config.yaml
head_dim: 64
norm: "rmsnorm"
rope_fraction: 1.0
parallel_block: false
learning_rate: 0.0101
max_seq_len: 512
train_tokens: 140300000
Each number is 500 + 25 x the weight over its row's rms, rounded and kept within 0 to 999. Layers, rows and columns count from 0. Numbers have three digits each. The size before them is the row's rms in percent of the matrix's.

# layer 3 MLP up, 320x128, rms 0.0724, rows 144-215, columns 0-63
096:514513526484516537479518509477464507488541483487486477452501500498526520468517485526495497483510527490513495476483478527539519537505486495506448507485471514480506498483472473479515484542462490
094:513510488488483526506448472501475546446447517521539488515463497475500563494507504479489443491512505518494449509505478497484488478486514515524481487513485498521532460531519485491480572522505470
083:480460563506498493515533462503483489472520529489475554478483519482479492522503516518481535475531524503506474506472496479486493473512517482471489522523478544474518509532510477512512490479467487
116:475486498507527462489583466472511502517498497519472516494493509499484480456491496505503490482501535428540522478498506493458503506524524471553490504487540530478536521499511459502495501510486471
092:540463478477474480475528549479473511517484513497483503484514533498465504500545500432520500484505503479527492517480553531480480492521480523503553525486472494521446505508483490512472473493512475
100:478529534527461479512520483496532478496519506490457510464500556534506469497512467537499490516479492496507512488448475495520504486486478502544501499504487560497525505459474473509474499530502504
095:536469487524524488482524552527493494491509525532501498487506476506502498478491452508523509522499514497538504557514505525499481497512502528489517484463509545508538471525567459503529507488511459
100:503530501452516490527449509515494492549497447515505456506489474496476513524492511495477478477500521468523506447539476490513458476501488499498483484517456505493532464472493513513498500525488495
108:480491532489499493477503512537489459503520466535463476512528483529492458486479475491542495494522491488507505487461517482447517552542475537469452493459490559434516469551515500485491512522522528
101:459497482545491515473523463444492492506546508516469481515505483511493491512498457536517509527513495488568523509520513530466552511509513537528532484515486489514491510491526524526488474473479508
108:525474512496508518475483479550518495487468469562479486498496462507477487498500477458493474505496482480493459487514494473496506543471498489532525439487501514509490472497529472523504532507524494
097:513490483526492527497499475447510516495537468501506455488532461519477519535401499512488520522514475511524495557523494533450514495487471470512497504518460501504519489507510506505476488536512527
111:505486475515475480473487464483478490453460550493466491549490522517529516511504500490498465524528489496478515509512502485473507511537506527440531501503487520472521499498506475465547528504463522
094:449455547517521488477508462555452510521467484484476493475487509494523514499495531491536512481507434462489484544481508500467506493511479499469469510486490508519495499521476502522527480487530511
107:492492509476471530462481508484505484479539538487508475473525581522491469519490462507527478518521490505519433469494511540486501505520543476497536479546481490544503521508484539484534485517524483
111:474469478483503497518530472544531539503475495512462502515493468514536485491492521462486538444504487497495549510462482486507558475458528499482481491518505473502512535514499518543492464517518494
111:522499507453520528532543487501471509551533537498481515514521520526489470497505450525494517533506494482494466525543501491506490470526561471446463550492516519502473527490484481498483534502478478
108:525551474513504478529468542522504472526483484508540495471514496486499516509499487523499488495545500522510528497518502551551498537553482531496516521504461504490479457462506486477508508521531503
093:512505526481527532492452497502517452468485564525505515486485463520503511501475544479485485520507512470499539486446524504478504530490513495519498488504491490506495524468516511537493478494501505
097:513490495525537488492491492515493529544473538456513511524440487480500529481478502457528477548491508501530518485544475514498469480481504499478485496526446460512511527520490458504529526527516541
097:507496536491494495521523465507510525523514534476514507493515487489476522513445538513533502509506525465458475509489451504520531525498519465500462467480520542506479529454523491472476478490482505
099:459521490512521521468515505489503542547492545538496526439466510548460477534503468488491498507523467489498476525479479497509522473490493506514515489510456503512519543537519451466477506523452521
105:553493524504466499499540519501516498503522515512480487480556574479480504457476442500508533546508521571487500505448479546524513457503520508510513539516507520482528486486502532513471543475479475
100:527509514519530455515478534545517538506471526502465502492501489505509449530487502525484516538476509507518512492461500532467521476511502476467508517472484532522459501526521462524490505482532465
104:500555490462571509477522519522519486520475462469503473497480503503488490512484491529534472490534513495449510519478509550526499471520481486465483468486477484501482479505511492504499502497486508
104:536530514469494531550460504489568488525482470451507513476508466457534477504512529488530500514508502529521463507517519472513485503486536510483487513473498462523538506491431471495525453497498490
101:471477484534473445513463538492524492505449513452507508503473499490492499500536525470479466530480473524516513504563467525509495492503469474502481519490458481474509498495494511532534521534461532
081:498482535520458497493484507535527535480466493476493533505500497528517499465511484501514497501525466494473509502486475478503531498443488504492553484453475495462527528462515504541513480518461477
099:512460546463507510525503462502564497521505506486483492473521521474557456513561495507471508479519465533476539481482515521545511474510485484499509484523485493495476546497459530520497524505505521
087:464523501471509521465479470499484486453489503506506500529492484461489560525514515522500485501513502476501517477518466528464420503577489474468515494494531481495514493529549500534482548466494478
106:493496465471502489498404564509501482496521480500514522474521540538524517485513490480496512544522497489507488506515512512485510491485525551515477482494485469485490488508475492511480511451489515
105:520490488585503530486542477478537553513493499497514498506520504501510458489544498486536464507500512521525471514503492464528539481498510523560487485493486498502509484518492523532478484502468510
090:481451486488486470488468487520558491542496509497455517452518555517486495516502495518525484496535509487481480517456514467514470520518485490511440504495506502469507494450503484475493484559468518
103:451481532490465444497466516487477521497497521463470480505521497519495462554506455509552478505499496487574459480483519519467477476488449496491480550510438493511503496545530476494512483497446514
085:459534536497428488529472453497461495486524474547450514519484524502496486503513517499528513469489512504492503508478540514486518530472483509531500518480529512481488441515508503443499505503508517
109:471468518499481463479527478500519505521505504472474478505504502471487461460478499526493523481536529509470555551471496508476491476472461470535480520492495468506505528479472457540531510539517530
105:439482468498493480432500562530540486467494500505502528485446523514537529507491467486499525497512521534497486527513491522483497460528486541461480442507497507510530489500488513518568507530488506
085:465538490505517467481465525506505461508530506522451471532501506506500533491523500496467518516489518500541513491506529483491513491464470499518493494488472515479524510500522562467473520477434454
100:501517528529521460528445465486503475507531497496491521504508469453492476515507524516519466511494446510463560497465497501489493509516475484533488523531453522506503506514451517536530490533520526
086:486488533508520495445521529490462479514524470478479527494501505517528450476482477498503554511478488535494546492498517491507526504439528535522475519508495530549518531496456485490499548476493498
098:514520488477515520477502543527511518521518534520451495516490474475522501510483508516520559511521522484471468509512479514529481483502533500490495483508496535516454493499474506438503502463521491
088:516507469473512482444507487469515493513484502478512494487503530547534500472477512522480495491492476511502452492506492535531442477473521501482490506509489512493551541468509517457521503539519462
093:486530513492452455482472489507495473473510512490475504537466512515498497518516505495468485522467491481518436471519498511526515498532539498535497459552477488476522508516485515511487514507508510
104:493519484478475505495482499502514506513495512553509436482531470491504485500484481519453466470502483542505469493539525537498488530482534435509506518524522536511539476537491531502499509476509516
103:494526495484513498524531510475514510489501469521510525474545517508519512479530487485459510492497459519528495462482489581436490535512497501482504552548486450518517509520483506499496459532508500
091:493520495489520503457519506544518513502473485498450515445554488481522524516493496494525514493482487473511512508495484496529520473488518485528507473540558520479486492476503476505496544476526498
093:435520513526491484494478478491547512540479527509521541502489501460500487518510519517480531486506464501461499510522520485509495517531515452481451519499552494535515514521487471484499543474494494
099:506511491539540513545507479469517497487510518526506552528535527473476470448469506487502502468494503482490507497477514503531502542516480524493523541508460501510461534529495478510515515540483536
103:520526510523478547494514537520481483542552496519499508552471491458499529489520457514457519467470527513496521495497520527498520524521510485468494492488474525494514524490545504570502510441468478
099:496525513499528492497519484492502486470527475542524489519475506523520451467507488554483496496495466491511529528509551504480485510531546471514471487509521494515514515489494505504518484545502548
105:494458539529470533452479509523519492519501506524540527517493525496508512509458524499469459485484510546513455530493493524453511494509486538513508499506513502490504505521486473506479486531463494
095:495493504487491504467489483465523477507458472488503511514469481459524534513527475511502510469497516536525487548505522512493497486473478517544492492434500502442538542523518493522450506553473505
096:510531513493482512540548545498534511477474549514464474491465535477512515490505523492471510488478518530469510508490493511511495488435499473507511563527548529495550489483485488514487492540468505
110:489537436456459481524511502473474531531516501479505506521520484525500505537496486469480484452519472474542542534500480508514528509522467489459475491528530508488450530481505524489508499535498508
100:502480497486523497532517542519542506527472466467487483480496535505502542539544499515462483439435516528497501494493481504496479508519489493471471485481487504533505496519490501490475506507518505
097:506489464497527494524480488470538510472544497484526502510507483515493538472471502487505490517470526456529480517493521496486477502506515489522514502506488496518521531476527536484476505471501538
107:506475508525505477504479541533483478503502512489509491519534511493454443504569517482499513518498481513472498507522482525508472562488489505508510448495521496551461510459509514488533496472554497
093:474518507517492470528510486476530476538479503542518497505499480534539468474494443530494519478521486519532471487491500506480524496471522544494513506505503504504482473453485516525500461463507527
107:495495472515500485483527518452488503492485463482492532492488489523483499502479483482507473490535518503503480520457529525467485480503486502462533544459508491491444504506545504485489507486492525
088:486524464473505518530453522501502513500513479489444451500473507505502508579508499480498516455503491513541516570465540544446497510478499538509507527501540525472512527548536523500502495542491448
088:469521504507504519487512537522498535514483458522503513480517530452476462511491502466500521502480462508501519531509543535552499543508513499522478499488519536498492501483498527465556507507504519
087:511501510511517475510470536504529527512497533499495496530467472481499497487459472513540505469473469537513502476460538550493495502487548491518488528500462502558468495493513521476453540484505493
102:483528528481449476487493487468515463478476482487552522514500490477508486508552457496462512525464500474486548546516496474492488494496475513516492516465493475467467469487496512493474521452543540
115:487489526552484480474509545486499465508505477478493450531564478493537482467515491458509509499479455514490500529489513475490518519487496486560535500464488531495482473464503523501515470534524531
107:466498523459523475499492494496494503466550440506484498509553503500522507489508454515500514483501514506522497483517492505466539482502439546469484462504465446493502530526421500504526531507482449
089:508521544510493485453453496548482512474533489518514493485448502503508499474522495497504507485519544474533454473505490504496513527520521489516500490537508464496487506494502514503479557511501499
100:490448507504511511554469485523521473474457481508500552494482496508508539507551537495530538502477488521543514505539486489508480517481492561517486515510530440490495476463504489479485520476521513
097:484451499547545481449500438518519515494521488509468496495433498487507491471511531498537494475506490503487489484502504531494471501479472497487532495516487516468490467496518485513504453567499479
108:497529523501502480478501494459485493510518485467476512497506487506467543505492475512490514499490470500531494487470481524454490482516483479524512560452498499485453540537476543498544475496518518
089:514520500457527558516490521493479537494484486503485504509443551498533504515539468507520495533497513470506435533460499503484529515491459493484503526474532527476534457469486500483548519507497478
107:493465485503499497480498512509508509460488478521499487482481459486468534527453483532527493519491491468500540473500499509554544511490506530483457449497490516494539476481484549512532522510528499
125:511494494502499476495511489506508475455487506511517508492499475511500503506515522483462508490496512494530509521449523551504476509492478483530501540492528466500498538550491478496460504496463481
# layer 3 MLP down (transposed), 320x128, rms 0.0726, rows 144-214, columns 0-63
098:485531508493567485497512520477468517462528509501477474504507488492520507467546477499496516526536482494485534514485485492536515525510490531498456512521493527480458525525485486454501515546456536
096:486480552539529503495504471446481538489514535526507537478481503493509515503520472517499508442537475527540478486537555496527510478493485522492523522476495499545520536509532486489477489476538470
085:518534511513541491517460514533429486450525515482539517501491482477575533508505503472504495501496501486504509524496480480516475496521473493516516558462500547499506575448464522504497515498521541
112:475462492497503514448538497519472541524486493503497490510506458512504550530509524500529513480467502468514536561433465530475476522503500487488483495502510534474549482514496455518460489504498515
100:530466517518446519510499512499482521476471547514533485498539502500524463494532483507477526519506469500470514506486471475511497503490550452453524513502474450500538484552514522487532519491507485
104:525531521505492521532505487475527523568503540513516495493502460500463478483515480511498475506464518497483535478501479494486524462466523477501476470514487495481495493488553523458495502516494552
099:506483479460546523504435494504528501481463532465528475470506475486502506496513498461471498508469493532497458482476480494502524514501477491522476460508497484508486503491476532499512501493520503
106:450485541493519505445506476492493519549506470453482488550504508482498469511508513553481539513534513513488513527472521497503519493517534437489465516517522528515498485481519498489471544508458487
102:509559500509478509533507515500522523486505475431445504481511518492557541510511508495480475502497554521467524500505500495475503498462515452501520486521469479557479448473500480471496472508469511
103:510502469532494505466446486463474471515533527509466483498529505510495475525499490463531516488517486481493496520544505472465470502499479530516520488509492454525494506508505541483462471482476495
098:483483481476499467529512505479510547527534468477497526503520505507497521440493520522511502512513546540500532523464495509498537470503522518502485524527472508495531531490493502472535463530508494
106:501506464482495492487515477484494525544508483466466494483505498476480486534528474545479492482504526495490496491514491486561498479499461530521515503483446514540467457509495512503496516441526515
114:530480540472484499448505485506461496457462547514478464572475546524514507526521505532507484503500496453463514541509501516529503503497573534480528481484493470480496512486497503505494487538489488
098:492481487508445473490508475521483471540493476493473489493541489554540495516466528500549498457538493477474501478479528493508501494502513481505504487506501489511573544526488499537541512469496509
110:446497532472486527465476528487531484478491522502488495541474539493490486514521523539537484466538509512475450510494497550513486557555491480538546493499503480526530494506489497493487540498518499
105:521508509514481520523512512479504451502466482498509482452515499469526483543485510455491483503520485490494545508451483530499495527501476518500533473518478528494472548459504544496542510489522540
111:513489504544513502533557492524473509560454449497462518483484500526555469496492474531513508490473465469483519478531538458506483465486443495509490476490465487527518506472494495439501554489478508
112:532494491508521490477499504485494515511474480454506469468501488482550540525521475512540492495540503503505500543468472520490489484503534483489504497474523506530499563510490497504500479449484511
097:461485465531459514483501502465534493533477477511514482519456521519514517477489514486481491547469509475504575510501487510511535478486535455502477488491538476499485491517493507486481551524480524
097:470481502451487489498519445442488467472526520498466548441491480526544520519513467500545508489483505495487451499485518515484502497479512497480501476525507566510543512489498536505536510474484475
097:512516498521494479458481509507514528492507530497480478490512472475512489483522517528485483466536518518540465507460508494503514496529503513512521497514504498485514499509503538536506502520449481
097:472525518554505484465527505507514516497503541539505504426488509532496469534502494453507509492571503526505543545494451503485509457464478493484528484481508529503494523499513492520491520491490505
105:460486532499488510517463525513495475553534510514494475526450495510575451520490454530493489525504543507501530489505525480499527496510500496514491494507486532531504514458460507488463496532498487
092:433548484507489525466513502454515519473554492509532496547537522460486487548520486496468508517497484501517504472504478480515510495443466513505497496474512511524511505520451540516483495494529493
103:477498498521465490500547471506487494484521493509502500533482494492515498474510486534445503538511444478487525509472483496503499516514511492526476513519527534470486470472499445551494497492504461
098:461475474526468469452568491486484554478518536489491500508499542488479498467526500475522549527485496466453515495505498527502530516563478489507511495488543499500456460505537475518471529485502507
102:487485477496509479475450521534543471523486519462481505522506533521490488512461468475473529478504472506552498552470508522481507540504495554470541491539513525525480499541498467480514496469482480
091:515500509483482475520479490537470511475510489516502513485467531507522501500475484494495528540508500480476504501489503470494505495447463481509492505477478481489502528528532531489550511461487468
105:538492462452491487490507477524541481468517497497464464457499472448534493499526477509493473474554485524490519480545518528557480478509482481468492529553516460516508495489463480487487518525501482
094:480516504488526509544486464529549500502520495533534488526435469469479505487482498504486467475489459509478478488455493493500465478507445478481503499482521542454480481477514467516502560461542496
106:474523499484490500535490511492494512479487506483515461498534507505539536499466510467506511500450515454500487544532526512516520477475526500478477497510493463461486523458501472458516515476520526
108:511502496494517530527483530494476476505506461554527551515491498513507531506492492558488521483476434482492505527491476510465471510495486491510536462499517457549504510518486476460478506495457516
095:460541499540483514463493460484497487540543521479458528536456483479480475514459516478488521519493487518450483502544505504485471488500498530539534496520477495523525515477477483507527432473495493
106:508503526528482533467487495477504505459481519488494489481502457519454502509520529497531473473487521532485462493471522494486491490517500492460499493514518481518486497470514482525513516480485467
090:465506541546506554491492519509465496515461512492491478479438525504490481484487512519492475491505509503453485534521502478518506505504470533505468484490486482518515509516514550475484468524542472
106:494510472497497538475493481493574521488458479504534503479517506512493476532493453487510475509472478482551495461539534534479519520520508510509491480491465505486462519506521513492526532478505513
096:512505500486490509487501533510509494534468526503477505512538486542523525485510515504492495475533479541471499484475525471471476489487519515480529460470526511474495464487502524581538480520467456
092:535481513500489466523485519538511461499511480476495472547435504482466515492511485516527502537476519510492462537495513516539501481466498490498515489525482500476489502524500515502549544469489475
105:473513529502523484516460512489533496517512509496512524499543509497519553476473518513481477503491499531445538472467522505452495499484493475485458526512413474515499505493489517537506504544487540
093:490499507437481477558556486512507509461460499506477494517551531505519481479522518466481487452490519534519547494507470514537453479530513506528507484494465540528461463508537466452469490516527494
098:480508519514478487481526543485478526461486488503504490477525545457534511536460503537489542490487519489492491486485468480517484473521481521507455497491471520442521544484502509460501523507529539
099:522530504477509512522514481525500478485549485488501495436551500510486499472506504520481508530510499502469467444513524516474491474523457485492513481480518538524531468499491482516472506516525549
095:495491466533513493529491526511517466487466497504449508504498507562497505472536485508529519519471519437516488468481532469539532481542521530512473509514484494498533493543520544503498505498538495
101:534501529478514471536461515518511527502466521526519543526506479498505527506504476461445489499498553528524522521497504483453475557504534502546493493526504487508544533443476475484461486508522512
101:493506547514506525510521473481495512503510499514457465492526534449486476470494514484507502498479515494478500473482487492513498519477508482526495498498475529524548552552484473534501500518506461
099:492539514495500491526545526488483539496495480554553507500440498574490473503474500475550511525502483497505522434546473510501480494512501520503459477476505492492511519510515518466526485512488521
098:506476487479454505523520510491487512439539453505496473484534498475489489521494454485472506502485509497482487482497553513519499500485492506540505529506458516473485526519494488521530500512484527
094:490471500527516487545494519490468504524490502502525511441478479484572525464485542490478467474506490505472494504487473501534547455496540472498523515505562513495489496490504528517523511505527482
103:482498463499513483524493513538472500494504486541504482503530521496508462521502489532450551549500521511461491536489464467527525474491473538558498539507508514526491511478524505514552495493511505
099:509500487479517493515534496508466445529472468556494489507506518451499533507528504479503461505470492512465490513516526514507507445503488478516571484520497503482481477530538514448541512517498466
107:496465467531518485536518494493530489537542523516536516510489518479519521516504518458516470504494547527522474483505501495512505492499463496484513536509476526514534499530489466465491521473469503
103:520499556429496474537525505479484484529485512494497519470454491525481523514522485482511461493526462509496493516487459478517529508489458519543511458486478499488513536471494481538519445537452520
100:512538519510493537489500560505514531468482517509474492513536495500488503478472492492495522479496513509446479510508496504524487515474475491511543493461501526489532468519504464497495491522454534
108:511484431480504502508506503510494502506545488446518533510474498510511499514534490461513484425495492452471492528515475510526488497551501481468485484524520440514455516504486517496487480543484474
098:460523498509453485529483511486509501527478520473503517483495550497476517489603508560479496484469488510539505496507518520503533529494533520481512523478508487476488510501475474514493524510519535
097:463504534486458473482533514489529495491516480503487521474537495546469545484433486515543485528468479511520542522480520554455487506516504510492499492468501471514469507517492503490488490464499523
106:503527529505514547497505429507515512457532516539487504498486510548517483486488481516472481469493491538531486485478498529554496467492527478487487457458481489475535465490505502513474508496498448
095:513515457477519477499487568481549483486486505497517507507489489514528460498516475518538490521457487478550473515476505503526463448494506534502453507519467490503504521503490486504458496520464475
094:511485524493489513532519490521491498566461489516493479484480534501540481507468476522463499553532496473538511559535535480531533505508478525509530497514516465475506493512452484467514463517473532
092:486521469495499433530456507456526513502486506529483447493466511496451527483495471488521497527504494526502502516517503471501529496494534520536508484527534518482483489493505478497485517529523515
093:487504474488501490529532482498479457488444472522494519490474482449438486546439488492529469516516466500485494546495501528470519521471489504475539491504497509543490463486534488492509454513514520
086:509513509523501527520496489504479544486461523481494477526483492512488480514506539521504504470516519534502492452476532473523518482453472550471513508468518460530498495510566531495458501532455507
100:500465549520517515429525508528460497470526519488488544491501522500507520535496526498528492462524470487499497456491506507501540503504503533527460513532491501555520521467504445517492474479491519
104:498503497496507531480497526514546504486482492478472477498491510490511501497512517558480489495504483542563516518528458461503483488422540537515509505535523466521499459500484451507466512475515495
095:438485546462505471438520496514480493494540486473550519510536539509512491477565503498499524515477508521497519485472511523480538506477467516465485507504498491501458519464456482529539481471499484
093:503475506527505482552485456469424519485495476484550455522509493486503532478497510498459487504484529461498521508507512501492519516488507498477505509486476533491531512464513526465477447458476529
107:483532456507490496507540480508509506498520487515497492507487487527478487477449497511491441492505469497459455522507496488445501495506525463495523526501520530524497466513534496488523513556478516
098:522484499467488478514469499453471528512437533514471492468509524464468523481490481502506511493477555485522501556509536493475483563499489517467505504516484529511505504469518509464511540471486505
100:455510519489485534454487498500520495498548536465498507495510518504480529492496457516471490486520520497503505483480454481506487500505519469511510509464518462517489530469476490530481508495516510
093:500542525476544497448550498486510551515473503489496501506506510494510534467506512511502512487525525504508457479492500503504509503437509509508478539505475539487503495508482457502509540531523510
101:501451490516483540516480510523511488467520502530502486542505495508517537477493486482486500498504526508487547515524530498548501483503484505507539491473510502488505535539538501517492522512484496
# layer 3 MLP gate, 320x128, rms 0.0724, rows 145-215, columns 0-63
100:494516502504436503532481495500495490486463486496527486468439493476496465518489503509472475519430526507464497519471457497481510518482520457475484477538466511514503463464476527494530507486496473
081:488479522513476507462506494487495491534533514512512460486461430459487473466443502480531469520456467469479502491461482533540526499472495482473519477515522508518534509493499481499510515557502494
106:511522490471467472551532455469461496498512522540495461473505451535483466464459484511497487503518520499536500523563516468478494481486494544518510478491511496522544493524493496459480503545489495
105:491498508526500527510506473519551508481489497537502495503482477486500526520494531544453514511525491511457505498512461519501513510458506467466523490495509440475502511445456503506509467488495509
103:527504459493509528506524532443534472529481486505513502504487543484506449528524498499526460501474527507489487502530455472481475521488518465517518496482491570486526503484495530486523503504502548
097:505513536534490489538561488444504545527512479468464510529481520509483491501484470516539522481477547472504488502497483533524480530511527498521520536529459516533499504486514469467468492521469464
106:521472529517478475456506491475488525525538520508499491483479528527498491517524454569494529480518528512484514484532495520499514477563540495479496516450494505524495515506480496548511523525506498
103:503534510487492547486516507483497461533450486467490468511471493498486493515479529504475511468519519481478515492491453526476513472531539469506502529498448509516475461516499522514524469522496484
093:493490490497504491549479502566491499511474502461470527459524483471491530487492490504504476487495484492471470475497531509504503539499491467516480464464497524463477487525545491465490529456524500
097:526428509514486537471529501490519498473482500503474482456502455517467500469523500465502473483501518425527477497529492483493537519486475477485554525507499505460503521519512497536507490489458521
102:488513501497490501485476476532503483478497497550484501500515501509517541463445510459511482501528485553478471506484498502461557541514511457436526498489529504465516491510482471489472456517518515
099:531473482503500490505484496552471486497447505516503502486535487493515494504491523479476454501495473482541496456524512443479509465504496515465487475516522513468531493493501536450508566530468515
101:507487536530539457474543487499519475516477451419474454522498439503520478508476488515539500486463491489515463501498458503527519484455488516554528467496505466487478514537503516509490484473473534
108:466476501495504491471499501490491495488477511470485443500487549509511505466532502518487469475486526486526537481517492481511501493496503519516453464482491492496512562489491485517446527466497518
105:500520506501488522511512512494534468516497487502479501552494508473483508519470518526458511514529458478524559509502491542469525500479478519474494526513460523511487510505496566514520501515485525
104:502515512487476517465529488488496473499506464550459498521462508531562490521513516512479491474480491483554503475488506469478495542514507489568521481506503501560561521460486495487487486491487497
114:528526450450528495517512524530490425511498470518500508468527492503516521518476503502504477533515521543464494485494424557509504501548490535488513483525487533488470509456528474512519489477507448
103:527524550526534498507494482514508517483512474465492500457547544506515494554542520505530497451494516532482495511504497474513475528500465509545494502516490519438472498498508502523510476499530482
094:492486487458466529478543532483554502474466514504485516470482512497486487480520501517536451499474499515510490458516474523472501527532498492503505518474505547542502491504465543495537497489447494
094:526546537504527498489488503523538505503490528525495500523471499518505509501486484539460500484549479521496445512487435523505529524504508499546553438538536449511498506485549481550505462506472482
092:491498498496512539482467512556522493546506513546512531461506519569491456528498493447495498505504474518530458472497518509466507462487493448533510492531475512496501538533459495454496512488480512
107:499528506494519497547545533498491441472512513496487487507514520554512512469474491510507484480508498483536490467523522480508488492479464515481511501510485471473484500491485529535462515463504505
097:493516487588542457525449527530518506480469508500504474504480469487479473515488495529457531502474493470568490481432491537483536462504511507505513532500497521548490511530543458505456490502506460
109:495543534491531506492491539509470500537480500455486502467530504473476496503487493509564488506511546507512507496509523512501492493477491509473512479479483506506498497519491476466500534529480518
096:467523491480512540536483493498525527515540494466500505483532517467507530509561481476504514473520502528496488482513510447495508510530472501507481527519533523498476499463513472512501422471534504
101:519497540523486490545492524470482512513500472533486514525523490523491531509510494494520497555466521488502507494509470542519502493531544449491504524534485460468523506510542516524524508567477486
080:491501504515480533513479503460466526492526504522520463490501522528497505523511558484483516457483486512526532514518467562505435515516514486509450515530520505508469548531483523449472514519501550
105:517494522499488501523518493505502515465457483478507470487514513450578471504503497496550475466522507543464499484478544527534500497511477468479509518530474487502496502490468464483470496488492508
094:530468532527480462505510555461507514534483502506511477477504524528529469504500471491471521523519505498499480531510523485537509514436536504517508500479486482518509538510453505485526486560494506
109:488530499491489507525537477491506495479491517462490478503527467468511495524501481563517520478480486480487475522534491542512480444469498458467470514521472519498466532481514530492541480483542521
109:493518510472526499511510526513425489475495487500524500519506500507540503503487498495555522478489494494483502464478500479477533488536487468458531472490515515437537486523473495510488490462515474
094:505474481512529472444495481502559487510499548494519514497491524497486523531472497497479511533550513512482495480493477532493447522566536521529474529502498462512496526499490428495510479534481488
100:536499467526522514503540479509512508528502504532515522479499531510517544472472514504447530483513512456461524466511492485533516499474545470502511479485530495487526531437487535481482496506544459
092:469479511521492502469501537485502512536461523473490489463492495463487482549511513524494463497490473502485500539557494439559467480511532528505482474513476477495478518471455489483509476504531473
112:483488521489523480518501501498504450511481542523483481499514522530477479469456522476474558509544505486461505485517506534518505503495511473486493503511499453472473503465487431498468503480498509
107:457522440512560528476509539542500497525503496493529542464479485505523532483468494487526523485515507553483482489491478523505511458471458556489462461576490496484527504505516498463516502505492505
096:498437528538508489542467479516496536490477524481528525531474506468497471494489466488511495493476466510485450472474447554516498485544547508523506527530489489515488469521488462498508492530518550
102:565503503464536539523523457478497495481500481514505511509442486524502457501542455479498520513532453472522498482559499479499497514520516506505505514496488520497527485492499536528528508521490513
104:494518524512526514470512505509437501485501498515508488499506506533470482478485500521457491521493454497503499512537522483489537481463504506506515518478537547509528522550446509521496510511509516
101:525452540526484493503480476526496440512498511530538508516452477458532468522491511459473467503483500510507468538497474494467486502463536505498514552494480497479476428487472494488489508530523535
102:485491473490513481478520490485526497527452504495493471535460502550479510474517490533512508507514442499503481526510490537519497485459511509460522534511487478500512550483475518505507466474496486
095:490493484481516476511536433532525509504444506521471479481509477510461565477478474455524542505507537503504510505490487519481475493546472520474513521511475531495517533509521477485531531488530497
101:508534467510513517502501514523485490501494466484490590505480494507498480531510490463519545472502522483494485523470523468479518537535496502514487473494496509507481504453460527530509483490540533
113:506496489479471496494519499488482510475508492525470493499517517502449458500512535481502482502498555471477523472489499496552515530492485515520467510538468498576524500521477529516503498527524474
096:529504519497517533537518489521497520540492457519526476468495525498511502563505541477471493536465502495491524457561483539486498532491501501509509500503509478518511496519541513483473508472520490
091:511477525487536503530529463421487508484476498498502498514494477483486494517444459529468514446461503502493492517494545508519508474530532483526536534504478530443461500495504496532493472512461519
103:498484486471508508492517487504478509480444484525488502490485508516472477551510486449469492490494480489498529491485434496502469495493513510554468488490539528514501523491513489483504494535525483
109:527525505497495529495521492499470518506496451549531527483501481467495460499557472492530478499485483513474518481479577487475537503493525511486492487495526516474496466512463533499502507533517514
113:499504495497465508532523508503486450529483517462470508478499511504507505503515498497502478545483467495509536517531482578520504510528539498497517547494509505500501451509540508487466494502482450
101:498506537503465539461511477532487462488471553508542517518460524486502524546516512526522486511486517547483474542489490533467500518504492511462541486487466525512493515492468483507496491556485509
102:458506498502519498524528520507460515480511513475506504493542470517474493496493506449553516529456499475491472474494511498497507465522504508504467491482525517527489486533493482456514474496500515
096:507513518513497507506555524500531512505533519489466505483528496544518463508471491505473525475510531516503506538477532504483527505494513477467498482458505540492543512548467499501526507512445442
105:491534497495478521532506495496476554507476559517551522487484510486523470501512520509508531497462495502488520554494495495513528476471492468472510473483524508512487492483451513433540489518479485
098:513548485511503564487494519483474535508488539529529503468501514491514509513489502503508509505475524525504498488501516541538499515521481492536492481500470506502503489496470458473512515480530493
096:481514502502553537488511517498479483508471513488468509511523500485480476493502461505478513517532463535500479439549503489499535463513448537477458499505495447491475490514527464522521502508496513
109:525552521466482548549494463503504479507485498493443488539470500503481512504540461476515493482455499532513498513526508487485476485550497501468515499524490534517544492504514493536490508538477465
092:513514451523502518468501510494527512503480497495560480562492499559517444495497463489489489546486521517526482497489522488504474461503501527517470497527463443496510528459487475481501505490458506
108:465502534496492524511485493562521512533540494507507493545526484482550504501501520530492517510460475480499508460503489492498510500473552517549491466543475517515527524482460481520521525476491490
089:468473505534540498454483550508452506510502518452449525511529485505485518474513511505487500550514473508518465454531511525481502519535477469477493508473469516518512446498509492495497498514515511
098:542500503471484473506525474494527460504465511539512493497453466500484491549468480531531482493492478465497468522488459524495507484451531495506529478515548473523471484466496486487529512485520483
087:490502485519498528526497456494492539465489531499499483512507495471528499510499489503507514480471503563454551514500454538489511494507529491477466503477528448511500500559497470475504464514495491
107:505534514498486481511540495506504510484497498495531498547500473453502491547520507494511511494514504484424496552523508480493487466493537484472515484469477500468504451506511525448511538517543509
108:487499506537464468483514497494478506509511463482530483528520505505508511474529501468465473499510472500516524503460524513450538489522492477549517498465516547452471487487516517462526528519544502
098:514493505475517494524478484530486508460518451483455501487511503484522536501492457522486509487489515498520476498521437517484516450490469534451501479492489472504495514520447486499519519511476449
095:491469499524507512574533472452473503518477511482520523505485510478482540529511496477445513497468486470448533545493495475531489531468500498500488514490510535491518481503494510479515454467515514
106:529491501545460485481512524476528503515527456486528512470544519531486500466484478503480501499513491520495477478520490477480534492506516482527514498539498522524429488521486501501482525521493512
096:511495530456440491526518512474477491482474524516503503491532514495469527477494480484474513504500522499504497512512493475459533480509522500478492540524504504499490493477499517513516516438456505
105:502521485535501498477533498471463480502496493482514541445505475490506497543534472503509539483530480513485481491503532523479499467513481506539501518437498465471456510500491510466498500501569483
091:480490501457480497473485533516519480503502480505487485487496495523509511519529492502471468522516504543511471555477515530454474542450515508529442519485508545465474459466519553511510485497463530
094:494516440478538518454478490545514489522483526504504461453554480528499503488501483497537499474508521508477505522502503488494483514470466486458468528470502522486510454509447490475500515529469476
107:459511479512469540509493520520486493487480509556528482524498503482516452511478500518485511514509479493423517502502489518525511503504501458506495458448507473474483500485482505458518498509526518